config = dict(
    num_attention_heads=12,
    norm='rmsnorm',
    init='uniform',
    init_std_qkv=0.0144,
    init_std_o=0.0,
    lr_head=0.0077,
    max_steps=3064,
)
Each number is 128 + 24 x the weight over its row's rms, rounded and kept within 0 to 255. Layers, rows and columns count from 0. Numbers have three digits each. The size before them is the row's rms in percent of the matrix's.

# layer 7 MLP gate, 1024x384, rms 0.142, rows 362-506, columns 0-95
096:141124136118148157157165140138134102113111144134116176148162124128135129164133135171103112136091118097146109115142116110113121128113146187153149143147155100128151131069145128130140145165093133145135117145141100091165141111118104171121136113091119142127091144123119091128139157164130136098
099:154147155108139151135131108152168185099116135149153131119161130167150155174102121127162085117127136102154160187127148158154099123105113110113155118131165144120107138155106126102145070143090129084093130152112119094124143146131103160140124150130171149119112126086118125134141134107149110131
099:160091129117127175101134128117108113110112146141141104129133150168109121119129148174156148094119138137109107099118111161079151142157127140110161145152129103138127122134130160127160170139110124162113133134135089148105117135128135144133142140127131099104115168181133100113145169119138165081
098:104130088108145119182106131111114138136115129136147108142147125149082156185122145150129125140117091145148124125116137123118171148093086115158099131110160098079168123149147137162117146156140077109083107124133109139134173132111143122121202117128112159106195129133112149106117093117172194082
104:124121134118139146097130124127000150150118173144133096068163134120108143120124146182141118080128104116116170122153152090146093120157130124150142182084113133094130156155169090107151141146103140166102134129117158155119130100140102131124118111128099162110183144130163125161095155115122134125
099:120150090108094137124104143160115095151119135101110116083134116116165110102126136145120123137115111133090156099132131074101151118088120126074129094153116115080142124114181088184135161129189136086148117097112133136129139154171105132174152141134141132155137123120098127116123103130119152166
107:107126158124136158118144139113090134126139144154106146122118095151140125099137154166187097136107154136083130132141196165082100149144138148127101165140118152111101121124151090145181168134122167123140158102100085125155103140103146149087128146142141126131132119092093112111132114131136140119
094:106147170105156107167130129126109111127150103153106087111094090175149110059132152123078176111119172121110139148155143131091110100131130121157142106101138099167161122122131124079103086141125142115204126104188197097082127176081157103140165144102152097098082094111155146081117139127139148167
102:141163136131127133113138122132147105130111140122109125158119150146131149159135136099142155125113126111154183138143106154100128113144145137145170153161118172143166164133105091133115109134126112129133151115126141121096116157124103097107144148132144083130106150123140094115127135175131162134
100:105121103151135074136140136156112086143114098149127133122131128090141126128130124136132141119175136094150174123116157124122144140114170123153108144144101104133167117129140153103110091121139130068138090144147113100096136090104149134161152128152109134087119155154179105134141101151103098136
098:113107133147148188100135115165131136129074093126145113141130126093105107156124105161092137132104148158131133126149142136186170133110143130134137107148102115126116146097133134128114097101135120081135087152122103126105116150111112139140100125106116157101123167092148164148089135150155110060
104:134140143139115118142143119129107138138149109149140102133101120146103158123071143166120094110106126112119136113116111135148144126138089100119172137150132080144175088132117132091124089126132126147100145173129148115103138115092107133119127114145135128115148129124128130135141096144097119104
104:108128118166129139132115124131109121097110111112154116127119113107109116111143102107089180099123091102144150133148119124123136155112127097138101139148107128142156125069142159115147116113109181119099093118122096094168123140171065118111087135178091090111086104127120118171073147141171105102
099:174134145165134134052089152118153166126128112133155156112148145114097121088138156142108111106165110123117121114126148098133139135171153132166129080106127145135146149144092144100142102117120136140118114146122118139144195166186109131158151119090114131094115089097112139157128118113128135120
098:151129162103076114129131164125148122062092110121100117159144121174150130110116146104140148111138122113146098129122088158123140097146146105115119149128110111068126131143142130099115112116126114107111112175092159155151125098102099117114149125143119137145141110149163143142085090157168133109
099:134154099085123084098144132168121103097132154115092130121103129089090116140131153149114162105172157132166129104106138120116141084093133063159073104121083144136147133120101148099118141153131146135141140127129113125127129143098131122110151131140106114110104115134121099113115158168131166113
101:160137123126119128120127139145115128068105140103125145134093162082093127148142115115112133198149169112135118090105135104122169136172110159147123177126110159139130099144150117106148149143185077114105073142112148111165097143144135115077114176133141078140091089115159133123113136161149115137
102:127189103143132120160131106172148189128155163133128161181141124134141126097172151125091133181152122106126074147094157084131143113149135118104140146126081119128099125124129203091117100131105114129098123117096074120162166102129081126150128151098110132151125101118171097134142153157140104151
098:156106171145144094127103112161111130123100147186144167109161127070136162169132137127129117115178168156109124155158131158092126125127128129140119105103114128128119110112118139125178157144125145172136083092097139106087165143135118134152085157092162150129126141110127122134116118126097160137
100:165125127102124108127133175175130124115052136136133105120102125115122145151162074134134119168164126167111109158144124134124112137104168137121134153113140127164138167129146137129153122087159131095098145125076094132078199102172162161089105129134089129149123107154126119101086141143107154143
095:166162126152097158113123141157125113123104109114097137146130096177159117138136176150113142160113123113118072126126125111122129124109151132140117100141105134154149149140126151126110163125130116147167157128124149172125148108124144136121134163124137131116127164159138104115115085131120122071
100:135114134140133131128130137067113121094109149129138095091134100089151132111144108171099131129148110165157112167131134176094157146119123094127118099155122116132149126117152163118123094088109133107134148136139072117125121140124168110136177129136127148146084166111117085150131153154131083129
094:110157121108117126162145156100113103106110134147119157062188145201113130117132092149130125138129119074136105131178114121133104135124147143156149129118121145126131148084124118133119094123131160106117121141141101091158178132105105091125159167091109155117157119135094141131101163123081132137
093:099109143161091098116139155134147124144107157136090131124125107153142150119172148136150159148128098143154157162114121104137132113110151107149104121131141144118153170157147120078113135125149147139103179127117099140129131113095146095092138173093142129096144151124127117129115103124125108139
098:134113124111094159123101078141102112114121144134124157106136146135082106110098086102115129130110154103111148156154126178162123138099118105135116083133084123146126107125119136139113130084122121085104127162143144137136106145110105148136129116115152138135133089137129074119117127143142118136
099:102114115127143135120124109097128086123116102153130129157125093119139081085127150100128143103082143101073180107164136105141133125102107100140156164154146175123131071118101084140116113143124130149159110072108155112135105139107116132111110124164127104137115143148161098133115114140142109135
099:115113141076152143119090127082170113081130178121127081114115120173122115135094151105127133160123138121136123106119145094155159134122090123134143183118125110075085120138147139068120134112101133144137155062128138162152140129154091137146099154150087124124120133119114161136093096138106133141
097:147153120083139092141085127108177157176128143174162135104116123111159153124136121097128139122108136052179128155114127145098129141179152159088131136157133127136147116128173122169073104128147189114159147125136102126110135146116146101140123086131144127139079143154158152151148114152141119125
099:135060099153075149081148122122143142138099146135128102090141091126172116116103152108109118159140126098159145089191165107181142104156121136106100058126121102118116143166155119168121138114130129152105163116110108094134153135137162129122102131130137151151149111147106157133139132146112145105
101:135162116154140093125132146107161148098104133134132132155117121179139127127111134151090083117161138101124101125200128108067115110113136089164108134130169124097164127130084121138164122141098135091139120118164145116158130169153156151113133153111129117133134147122123143096133105103132135117
100:175127079133083120136119096123122103124073114188106124110126099111135151156113157118157119047108163173120111142101129168134096101117168150154130136149116122144139071148143142144102114117105095100120124089128160149106094151122113143133165121102145192126163198111156121126092151128103124128
098:138173130140107120099131105125089156143129153099105077135115131183135097113139157162129136133092125144096113109128125110142126172132104157149116089128106145087109103110152180162123120112128148108153125133129130159095160106127151147127137095111141095122156091105152142133144102124154162121
100:095098117151134165140114156122147102099191141156072122114055137136127140120133165156107152130110130147118105155164079141151116135120128114100090105111074140162146160109134089188128120173106147128150103111112131136140164143097117119093170137168165142135164113128053120073105140134139161089
100:162118137143127141130078142107156125125162158142158127051131150120125102171133138115122097128139150146164146179099120157113144087125114117135106132125125141175125098148138106154125172118124118149153153112127139145106115136162162083123129134133169151123120112148124139074124125141083140102
098:113119141131116170120076180150121142130119158129105136116133119162137154146159125120136104121114141096140138144112127154138152095133120152127083128097122106131136134139119108132115101109128109173135100154144106056114128097126109114141165170142132122123183133134094081103098147135137130172
102:079104159148171147145146120164165150127140193157122104114116117134072108106150162109080126142150101106161153130155118128115130138164145129163108110164126120116133146184105135152155149119111116115156123147145129158092154140131140119133154100088132126152099139137086174134134110148107147145
095:130098125079164137133094085153140099076135151133152133143107129100158072109153142135138139144139111147166137147092130170082115166155133136142148119114123121129123130081150142135167139148171166147115137090166129152124139113110119119107128113099108118120154122067105080085115112157092139155
102:104127164124130116179109125156104126132141136090089120147171147147157152087137173133143169140124102120136094114112082129134115133130105097140087095159140132127116129142124064128111154124101114117115095142144112092132133076080121110137205140167112082120155107080087102105088147126154128137
101:152162121100151120120165123154103131152114140122120093090111116145107120116120137122128137100143110129137107122148119162167170112135139123106135136167143114128130129116124117107119121133119112130098139128131145133121093106109177158115172117109070190120121153098133135152103159136145139093
102:152124123105157132136135165104089119128129168125128092114145126127115133103164145147090111168139129070144102133152093180110157135139118134111131097116104153110119118110090085151125125132121127111113098116093159137099112092113142154114128125105117138154097141078125108134152115111095121158
097:115040132127146135144149092141125106091103161130095095128142113106112180116141160129135110158158110091124128157197130125116161106117102098126133163122097163143103090109137110155164106152157117122133102123155130160131115149122077104099111117129144122177122160134103129097137133122123150118
099:158102119119101164137178138104154113097127099131107103122120131113140123121126109124107128106135157120120130123130124203075097147095094138152132153108112084149130124128095120126132132111123113110075135095148134136116134116144137146134141131116142154105174134114123141129109118120114148162
099:129124104085081126133131123114161131112090176128127117115078142139151114147110115176115081136134124117125089097123160112160120117156100122140136144098157106106137136136135093103136119104138163149172142100089140127151128127145114118155125133115153138157165117067138092147128157131153177108
103:129139100114103183099104155113124120125099141183146118155133155100163094131107089105175150110126138104150074122119095208135138115174185121136101126142109161160149116133136178134123149123101093113106117124128120105104129148135129122122085161120075134117157116135094133130124094142174099134
100:122114161129075130151138142100111138155123135154137153085147132108116100116116116107119134087122118123162139138124147150110141071123122111112148140137130176105157094183108088119088161125146104145110132096162099106139114134152122124150143138120096135127126159131125134121103128176101125068
101:115132150149113121139130144125157149100110190114133136130144114142134148120151145147117089148136156142155116154146148162117139121141148106163132184112143119039142153097086120092143098145112098153117149149108159137163161166139115118114112046150130123143119132110149117140137085104085127160
099:168115110097178134147125128103177137076096133121124130170120127171115107143119128133108136124151146108142119128113097149115130109142168072153075087120113162134118145072155141162098134128142125109135069143130174126145166104137115132111140123174110081125072133146122121123162160183106120132
091:088138139123138152154105147133123107126111119131134143127127083120127120142080131120140110152156159132132160081143134135152106100140120134161149163140157139104138112105122136134127163136142121129105160138201142115117142092117144126078124101129104131138116137121126099124111149113116140091
102:141093137120088131130120160149167144112104118116093124131134123160165116152130147115112162137124140149092188148103146118061158107118123138121150098092136102134125101113152150116107127168118087118094115119166095131188124168170163160142135115110152182133106118091166112128103146064147137114
102:151132117159097080121121107168087177083116158135144093152137130134130131127112110126174099160138126108084146141109117135131108095129099134111100113097131143086125072105137158140152114119156132140094123092163117148146112120151116136126120108098110147113153191095128168162115117138134153110
104:131120136110098105134083121074144125126127120095158120128135135130070140105140123105141148172128120140117145165163130080094132125186126165125123126137132145180164116089152154132156139119102094128084105085164126095157151127119114105147128107119105177113113097121080134146085142136150128106
101:127101107139127168146144122114165153132123145069119106126128095107153124141143165132127149160122159143087131131121148130153137135095133128126144155157171090116158059091131116127137118101152142169091151110094119168104125056116173134111120166116120147126106136148076107146179138132126121123
093:144129116088123153074114154187161134136103148117145154089163139120105143126135116117117120108117141098155098094119130153080094148146145117116140141115127111142143120132134081153128141201131091121114126136163137107137127148150132096101153148118117117148194149093141158142117101148122169102
094:148135153099087111147133114141140080110160144139151121096148128088143087131113143160119088116131107128105093165138126142126104141131111107079113151098135162114151141114131121147146130114157085116115097086158112137101093138105155125089159135118119152170098117111149183077116136149108143108
103:148101154127142097108141117107098163149122108132163096091128116066123114119129151143100111121114150158160117086109159180115193122171155141143113089134074099112102142129131138109086097121115130135103113139155183121141167131158106101147136084139089116116144126143140111121167087098124186125
100:113111146133119147075143131138093110096074131137139126145116151116133115138148136110165158130128123125139117098117154180129108158137104188120159132128103105133102143124150172130085141183118125143143143144101117157144149133119119102122137114161124126109136057152104128162141107129130113157
103:135114121107138080113089163180140132145153146133136139124175130164128165099149140118156113125136078105130138150201147156139133142115132124134135144134122101123155180137132148100129126165133131110102141125141150117165167087119081145107136179142123122143111128106094125128096118073083123133
099:137133134122139155130108123157113135163081127128148128096130168114142096136147101150130105135137124105130127130097132161156153151121114095111122086112145147094089140120122114122112065152108121072093125143160161127112101131154175117114152056161151091104154100136102143091164142168086159145
102:145111127105137112114125104171164142120109105106113163062141134104153110172137157118148109153108123134096108117118110141102149145170144177139095127117099164123097128117110144116099132099083124099129156133122126130140178160143133143147153099133067149131132135111133147178140113131123090097
097:142132100103075150130152141118118162118109141075104129143133136131122149088089136125127083126183120135136117108168106170142141116123142144142159119130163124103133157120125116134136132114099179088129136169112106153165147112146123114122151118154122181127159171146121131104118124125148108163
099:161176095118116112132138060120145138108146091141132100170127133140146121131127107121106114130111156137113139129138157148137119162170155099129132120164126130086141081168105104093147108122135138136129122142137175150099147144104117128149174063103159122161112108172136132120100157132123139127
103:160120139135122164147150156161135142116091120130083107060135147148126134128121099124075155128112122100085118118143136175155128113180103108106117117133083148146169146128107133132098132114131147127165138138108127145095136115100116143185164105161145149129117103141145184122143128094117131127
096:136134119109101133132119140118106140114130102152145142114116118131103154104095164099153163133129171119122142094171121122138098189156083102066144170092101159155081110101157107127140126122106114110145140110123104124155167119108116140107130101150154196143124145176126125165158142094121084104
097:126139161108124101143113166144120109103149099130071069144127144106120171116141097150095124128145084111149126164117111140116145134129109138133142144149144077116144147159115092161174126114113111144134129146117121100148131167108095107138142141107145160122092135140103156124134153140143097155
094:184123157104145173142137140103136112107117120110133135125109081180109141127100148117136119145141117126107119107110134108133161103107128153134140108138163149144131177096116134104090126117106174112145109106133137144104140164151118106096124152120122147125118091128126153142136148083113119155
102:109128151102107148159126169126128126104126155169079141128113118173156106120119094128130149102103119122161136143081118173134129107112142111140075140148130143129129134158155109110151121131125120134208104104124168139143104132134115141118117097171111141111155171122138118092139128143091107120
099:139160130123146131161155124116147165104101126134109091100106143107142089158150161206108147153118121122140088133167103126132102107106096148114089128128112113129121083149114103142154147168111131117126137142080132102124189071110084120125153140090145140114107142106140107154099100145137141151
098:133129103124165099095144079092088090123141109159085138130170110134129104123129146115117154104145104109128110089112113108108123104116154116139106146155137148089096167138134135108135113131138152094147102118139141139118137100165141131148152052134129141140123145131102094177093139121143111094
093:126157140145085137112096165123143134124085148134097111191098122149154112111118108079132113142097121138158160137066113127139107100115149119133137152150096137108178147116118136125134164125175144154093104110155112126109155124113101132114099120130109105123147150104106134128095116131114134121
095:156069130108120080136131103129131115081134135091175110144137157097122101127152150122161143145142160121151143142138122141107138143122135168139116137121098116133092123146182086155104125117098093156129105132134128116124161095073097150110141132170132105108128136124163126094148116153160123099
096:144116116110149129121159157081120110111171122078129056133081127118125099109075113093133089157130148120144117163108115122142152121101150130138176130097118163113148114131131093126078142113119125145129167121090098109142139166118157099103109117182141136142108137149136137177134157115168128133
104:109097095151162159092136136143124140143115118098131104125148073073110116121119137128101122164129142136113089095116128111128142137123158143148129124170128175122086163120113119139086145150139131132087147151112128095152180124130128103135133129114096152110130138142062171072162154116096149099
104:155054126113101120121159150134127162141133157106132142107091076090147100115119137145059102122140085088088116121115132128159124106128144119119133131145138122147132117128134139130128133155151113107115126143124105135148122094122120170160148113130104115144116135150096099102155125138116136136
102:159102111114141179161152133165106174097140159081117151130113086141128138130115107084138099192116133117140156127141115124146181104142108134132175056129111133129124141100132121117098114129171124139125149179105151141149119117136115118093158121100088113104101137143109146114170148135187175116
096:177130137106139142134163134151106140114105146131122120095101135124108149140096118118154147089114115122110141095120118119101152137136145109089107141143125128093126157135111127115127154114135181104128129132109162100141140112105105147101130092142092085092117137102146120132108132153107190103
096:151094097083154195149129106115128101120116125133156115129134151100135152150124116139104180144101124117123117164150091144145093109162081122106179101077149159098108129116153139137115120140159157109143123116128114142180105158132143135154111121142107134126139128138154120094129133109149094102
104:127096102140084124122082127098096108121152125133118111083104149119109106183191125089140127113127088115134133124144129136134164122128127142131114135132122133137129158122142143143163137132073179078132117108103096148070113168097139105129125119091111125125086129103116145092125107106100116124
103:120114117179155110122135140152084123169149124123156088107122162171110118112184185114139072073179095110136127101125136130096121126103183150155096098180122167131121120118138131140119109139092156102107110107128113150139152160173136076190173111131156142151160151133101176123144100161130110074
097:167141114134142135116113100096117158122138116138092081124126112129095136099097131134120140089184155121123147145148120140112101107114086138107094140140099141118144112105144139105135126155131142150106140149168173103123152124130139122114150134154113121118112148119149110149126125168118112105
104:150135146132106142097129149141071153097086127148142122141124147155119132131194137116142110102061129145151117126129124163140116130161168089124122070129129131164156129110135144152108167124141116134132105133069130143139115132142146107093149117137136121116124103105147103136152103148142136143
101:091114138105131139163149114153084167135147103092151121126114142104202151115135127123103148097169139092149143153099138163107104083135141129133106069113133146134173140134082133160119173180187129095136103123164113085155119121119107104158073104135120136113101094175138148150116136110114140113
106:090093076116147145147146124143128103120123148116142132132116149133141110075096175136130142135063143121162136127101137122108111144132099168125144106153108126137124100119120136157093118126121115173158161181122123160143144152152148116112149140135137129144169145120135166118079120130158132092
105:149135152136136113139113104116091111118104092145120124116101111108191145133132193131134152116144144123129127138113132124117101155127136124125132135127116113098177106101105110121148150108143147108143107122140137120132142088155127179136106068129079105137181182158124122144133153123146105135
105:170123189102111106130127156147151125146147147110158104136143104133132118088159123142142129080134114120136128164121124121112140114135091124112123105144134100139169134101105127143137139117144111089115103119100136154115118099171102132102123132146090165160084156160146163085170105131127128095
103:128106121143122112124154169125129122099132103105143130157098122168162123094136110085116128145168150094101120122144139137084118109134162097110094110179114138051130088146142130168121146170095150118139142157146147114140112107098122097056116133129134118101157146126150136093137107131148168116
101:110176154113165143126120127112156130137177142134158078123108112117121175111123152100106076153115174098129172111070141132154119146114154157116150122133117085104167128151096138122047081108137097149107118102136124146116146084108121125136155097112152151145140157122141127100151151145102121159
101:134135111129152144153144137135103136127163141112093081129092121147121117150070105144122130112145165149147088139168171164159081096109135132128124120135120148120139157106139149183130162152133087092135124152143158115123106108117131142108161127148156118151173155112135104132147125099117148137
104:155121138110126118117114170129129163110083113158121132070117140169127125141146106112125161147117099135126130178179122124105166127114131108092105140143171107114075098133178117107116107110125128133163110133141091091127120111094155129134165150132110098127127128109153133148082077147167145116
103:119125100121132126144147114134133138113119106148075112127084138144145128152127132142175153108130110155158107152094097160133107120126151122132155156131107142092138116088141125093137147111097119132098143128137139134104119148173147139100157129163127118064139121100096119161161145116101139137
097:147128090088119139143103098163130148115137146142100133135101107110111118082115149102087125142110124123097133110141156147134117142156127101132137181112118134093128127150127108111095150087121107080163134124130164144133138143140178132121120161124106133114143143153129129152119129156154122161
101:193131148097123162151120137209099102127147101106155142101100163117109097085062131121154088112118097123169141144155100121171130083203133127107122126159145164124121139159110169121137118113144126113157128094141131135083147105108155142126143089136144113123129084130114121089144142101081160129
104:146117188137134137133185127113094126102195123147145160113148123130093139120103147121145115150092133120120130114140140083113124146122124110156131137061110096111123105124129092124146177134123161130155147143162129127130160128093081166162144137116142138169103119129110135107130118107145119156
101:123148143063149133104110157122174136086113136122128135120158130139139087133135160135076147158100113149148128120109193136138106109095164126083097116162145122111147124104142151118083099130122147110209097131102133077131111140134120155165128134143105177121144164142145114115135131068079118131
101:158120168093124113130139110113179087113145119147147106149134168110126149125148129116153069157139144125133105136159111149110150133145116118177088165113107114163090152125119108163150152136158161130146144138136118102147141140151103131111113129133148139132064139136143129057088144138114114073
104:100135139134132104131102181113103110120120161143120104126127115099109118138168142132123164119128132103119122110129105138124109173149163146123137088162168112183167149125119145145148125124099114131148140097161129128129114158150130155100118117156154128123119171136153158159135120149146143124
099:143134142126128169177123117081042105116092081109100152139138131154167123105180078137116147125136158164125113139109185142077175122102159151127161131108131110145105139117133114107133133132108160152137133106141128145142122102123139140111120114116128140097139116136103142114106123144067104152
098:098138114110119116103161131141130113175146163135150163102131148145131090135172137070138137126090142123173158117098146162114125111145140149082118154145090160145174120124115126113097084096137103149130096108092116120138117153125156147145158127101106169108125144136122117129131167127065146098
098:119110147117137107140127145129134130140125147115105124091115118163140138130144149146136114148113131148112125142149154140120116126136106110107174112138138199135099155164132152103153167124159114117103121145134134101154125140145143103073119139169093136136106156123130135140129133170145187128
100:121112084160073171124180169141131161118136189136151123159111125166103107100164126126157148155112138187132145101112105152150101145123113098155143134124169116136103110128107122120107108119061138139105102118165133136126111100136097126144178100143112102141134167102082125123114097119115138112
101:118143138143159151111149079154125121132114098141127117161128105084140109130140111171092170139114129102132103155134131113178106106124098130148178151101110104122113101125103133162085080131166141062115116133121106156116146161096156158138127141143144151119124118136147117102118137108134125082
103:160148120127109114146135124156100120146097140085096145123125118134129091135188145118156117118116105146111148105125113077153113121124126142149140121139169104115109141128117161129163099115147139127126052100094091145141090157144112106141102142107093156123118085109134124130109141103127094084
097:126099159082134071123158115162183180114151136115088114099098133159102119146105136150096176116123137119095129162149113130101113118111149170136163168110182139101140106108135119165202164136102137161147127174129120141111098133103111166084120121170140119144140131131132110123154087127171163149
098:108097105110138133166160142110109139145129136156121112094143105115116138143142150109140157134134122130144127110130163142113097146131133140126114111093102097113152154134137129132137153124122134112117159134100101162087135144182137140124093111151149131103122197100115156147137120114100173107
102:130117141161089109110121129121130143092155104139087108129107124142151122100064145125113162127099164152132160141129141130137131145114119149134122130163147153137132102122146138128119089132137087117129125134145145138184092168134101107104194135123151122129113100160136086117110099138081139135
099:117099141133154159169102144125117098128121167161130128121129082145152151139125086125130107082150137092093135125131082118086162140122110150143141115133129154178138102121146087124139161128163127125107127146139143133095151117093126167091158126131104097152144103117144152130133155153131089118
100:120182149143148092158109174108135155033110146150170160142139123150132110134185169118147171145110123153132160065143132159150141140141134151142122109134123143100110148130143135133094119191187100114100159130141152117122144138133143107161097109150101126121181127148160065098127130127139132172
106:125130157123094157146149126127148119117152065169117119124124107124081108104097135157159152090114134108150115150086109115088114139177153114059143163140128112158111139163107115100109135136118121104139182124121104108115107133126117139126118126123116112103145114157134106086145130176110123152
103:143102124140072160139093119172116099133115133123122122090154159130147108150110145101098118141114195123136122084119106134121112120133101136142108127131156136141096132146117110137154159113133100133148160175117150127178142055128126135105126086199093097128105163146084123167132150118112135114
095:135153143125092142156124116130104131126137128138136114165149097181102135134154112077116089117163122131167082124113097101101111128139080087156147086172125148111103161151126087151151160111150150135151170124098123083113109135100103118082117110122135131112128148084132120145153149165113137081
099:152123115127097086139125091129131119142132141102113122157109133150114090125118132126122135131106141108122165118175111139141091143137156111139132132114155164139134144106153139137137120101118134136092132126170135101101147152119110132141098141147141152096143135161053115142129126137139158126
096:158137078133148126146117142112124114117113101139133119140148145144091144091123108166087121132138161140134143111162148120124158173116117131136158142192143125073133154142127115090133116176138164130144089147086106168120131122122127123144132142114118151125168146122144166147148157124116091157
101:121141097111110168113121153107125112119146106095115126121151116139121126165114110106086136148123151114155135116094145127106129112153092132154157172152157129196114117093175142100145124111113125121125096129132115141102138143144126133154156175134146170124122109159130161138126111089147126135
103:170100159111102159091165135137158149117108102125135088119126129140104126134133138130159102123105168149135171142130078105113118111102155108159130093133098136093152191146092091163186142120125099153104150112099140137140129084133110120122125109139124095149120138103128144168107114101172157116
098:115134187126123172118144112101108124105168121113110162136130132166157127115114142123129090151125135134140135171139126168144117103148127108131115156118113113107145088154106118107169121153166112157111097127149111144102181125137111114146152113126122103133143132141142136080143147170155128157
102:114089142097123113140054116159146155136112149139136120128131131171151112109171141188142142140119135138135103122085106139103167150135188122130098166137119132088111133154101126152129105132098081121116123142119158074165143066102131136168160111140107135128141150099130177098139093086123133143
094:147132078158132124138088068140126103087099125076132091130137119161107113125126164124131148123168139175098078088129095155139147163091149125128123125130124172118124104152118121113115103107153087116121135138146103109072116161158161171116136045114137123161081138107134194112131144135161142111
100:155133087123117132128110109100129122116137146077103151138142155127152103113081136145149100119147154145130147148089113151136137110111190123106114112130171122148143119106102128164118165157126158134085129129107157135112167118126108107165112127119159128111099095126091122110130138150134148118
098:114116099121108128126137147137165132147080154110146155112137170104102095127156105103131151100098136148163102135097098119125149125107130154125149191115127165139149144154127121097092095129158117120122098100123162134135112137127158122154127140133138138191130152120154110138155135154153185134
099:103122106136124169165135118128091108092170124121151142106124110138116100150153115139074164113128095112142151078128091133093123127141101153091119113125103142128108132123126134142135135111121125123132079133152138111144166116117131134151139141147137104143122148110098121092125167114085126162
102:124131110155150170129100101105143092126118132114105153116103111143100128151136123172106107142121126175166145122147112139127131132119169130122093092117149176113169122143132118124153103089100168105144124084076104106143165130128118133120118134119082142188083116157125113093080147067110127117
103:176089179159173132138120119124168121111112124105115104156080078118129106131113179125105110109117122095157089148134099175166126150112115152131121113149138110095116143131146054098143142128111142103123113130156093156124180130127114119138103125134090135145108102136114182150101184131185112078
096:135179124158099199091117106081104123138118142137140106131109117172136144115121152114136104113096157120116156142094110116142135163150132101170152140133134161099142115140107163127115156124137133123124122143123154111194159149137121105112130106155129175109140067145099111161083094130099092154
098:099160119135076159130151143116140087095094121143114118167067109129086149135112116125102122149128127177134120120180120125148157151111187088113149105135105154102131122149110134104110143095097126128146122126139124142163099086170167113113093103065087135127112182112122169114070144161139102150
104:124147134138127169149107136121084112125133152129104136156068113123119151112112100094136118118131134130114131122112138139138121112188181165121121153140097122122143095150141139089099143126136135125134172144152126119095171104130137138163079106148071083125121115143190121137097119133111122141
096:135159165108144114079092145112148121161110090156083141157153097123115110067105182136099115127112145127149149147142140147116116156152123127101140130159130142095150109084146161157115099141095101090149142147144140124129189129138079186093115147122145112132125162119120148143164171152092075156
104:119123169118144118101123120095130102091137128143137115118106111091103131119161108114147152115133136142140151097123130113140185132109157084124143154108115138097084120129156117124147151177150153136120132112132146117108111161129096065127122108119146097128111099087140144099109083142113157104
099:132115128159127140118155174142163123107138163163101106103159124105133131109094164126113142147132164151108139121136185104085131140109095174137096133192136139132137074110155118125158105145140118086156111141123116109125108109116136085103178111118088141120128104159113159144081137119148166138
099:135103117159105116137127161128120136081129116158113130122131126127143114131158143171124116099113178135109128134104146130096105127121123128121149143122138138138140130146130118127090117145152181132108133148126097160128129091128104129120135138119099149125172146143133163093096111127140146118
101:134116109160165117164118124115142142124121128115164108127116122115172145124158086150134119133153180156087107123165164113133133128127155143078127141132078097113153108105178134130123129107150149114139166137146099126143127116113146126172101138124123105140134099118153129110127108116136198149
095:107136166136165149085099182131111142127147150102116153079153157137145119083122100170081125089165172126118120137130130153123094151146116124139114167118142132120141107148136115138128157127130121150112094150149120150141124135107166139110138130166137100149131122106123177114123126145094136131
104:114132091156148120102139102104071129108162155129138141106100093121173104096126120141134161116152100100106123134135145127136129090152158093178117124126129155101121100113155126154150136097097155116120120130119126084134139101172117180166126150133113149121113121141144131167102151086126120115
101:187114099135133137162160195141134129104140113169166136125095131129139138151142180129173149162123115118121166177092136123138115105161143130133109085148111145122173143139145095106149113131162125108141115158121131129080135146138117150158106164138123100096132147114125138135087120090128119101
101:135139138128098186121172149129128171132092139046110100146081087097149120115092139116148129115140136115145109108103120160108118091118139097104120159138076106143095092166097131114116109123144148143080153118162122139119118168151153114125106122107138118142170135102121144141075130122123130158
096:115110127149105156134112131103103161120086157186156140089108105185152146125079107173099118140139106143101110125118146130139145129142119191120098119153104079115129145106158072150140106133110152151150045117135112079168110137126139117114099124161075134140131130101111129159137124150127095149
101:079147178119149109128126111108099151129097123123129126091107087144144126132099118169132122159134116113156114115138086145134136139169109069158088120094134134106136126087133149141123129075145136130116152127103132135113119151186119149122136138135102122132145126140133127160118141100140055127
101:144146159142137114145117156127126126153129095139111117130099060098117126160130179135153104103130100132162123109117132112164128100098138128102158077106165113113120119160139097119121142117134138067136149130133113122133163140140109109143107098124155193121107093131092149108129101144104119161
100:112133136136067152118120139152159132139104115159142103152142133094089155130145196112102133129159121115149148145108116124120167101110168131075146123119143124119154159135116123136119124126140106118153110143152080143137198116084167119121119079173095104173119128137123145144137106147130188126
099:134101148103138102125166140148148162134145115147113125124117119131140101159122096114129120123131130108151131105158112118129170093148098156118119092127187149119182106137140133096158098100120106096156156145108129105176117168115087129146135114154122163124156139186132113118118158089143115155
101:167112082148117136148127146121144181115091147158128116104110105110104105117131097161104114125139183186134122133184128129156120142124124084121162110143130136170112140143121144160142126175122129107139173114117098086129134099127172134084141109120167088112148153135115143095096125132120105135
098:108124102182133127126145123150097116130121121115129131125122125102113136122146144159126136095131128112109115118113067168116104099123136136181123160154105104150166161151128089126140133147150161181161127151174127115112139175113141107164157110154100148159152154061109101079114134139152161130
098:140138148158129107113164106114157135134140148134115140092111080150133099121085113121118124148130133105167123141091139128122105124128111161138097114106120101117128139134097078154156130113085126120174095154116088175133130148121119145102097167106142112126104089108146124121121142098104080133
102:116095078176136155102118109129139151126134154112088131117170117099150153115139109162108126148110124138134113117133111091065155136154141150118154086170124137118174091092100118140111169159091122123121112153103149090115098118113157104164149180129086125113125145136092125136149122168152123137
102:179068149091085106088138114137142125136122085177143119142122161098129151175149160167080118122119120116087150115169165142152155135118141137083108132132138129185140114130135135125142100161162147132136115149131067144148118132183104121122146107126130191137147090133114121118182115141129143153
103:177107134099095107087135127066141098093122131126138127125143112123109162126127115177087130102123132095157125144093157131146098118118126087075103133137127160111156174139137108121117123100083128097139101160099091088131133129115172147185205149116156085113113145092092142115105101125113127097
098:102122124117155092088150147126126160108113109130115121139136125102140136128121063079141109084127144129187096126143168177139162186121117143151160085159126152133127155103103128082118152107148115102158103146135119119116146154126167161134118159129133116095111092092087140122101121097126131138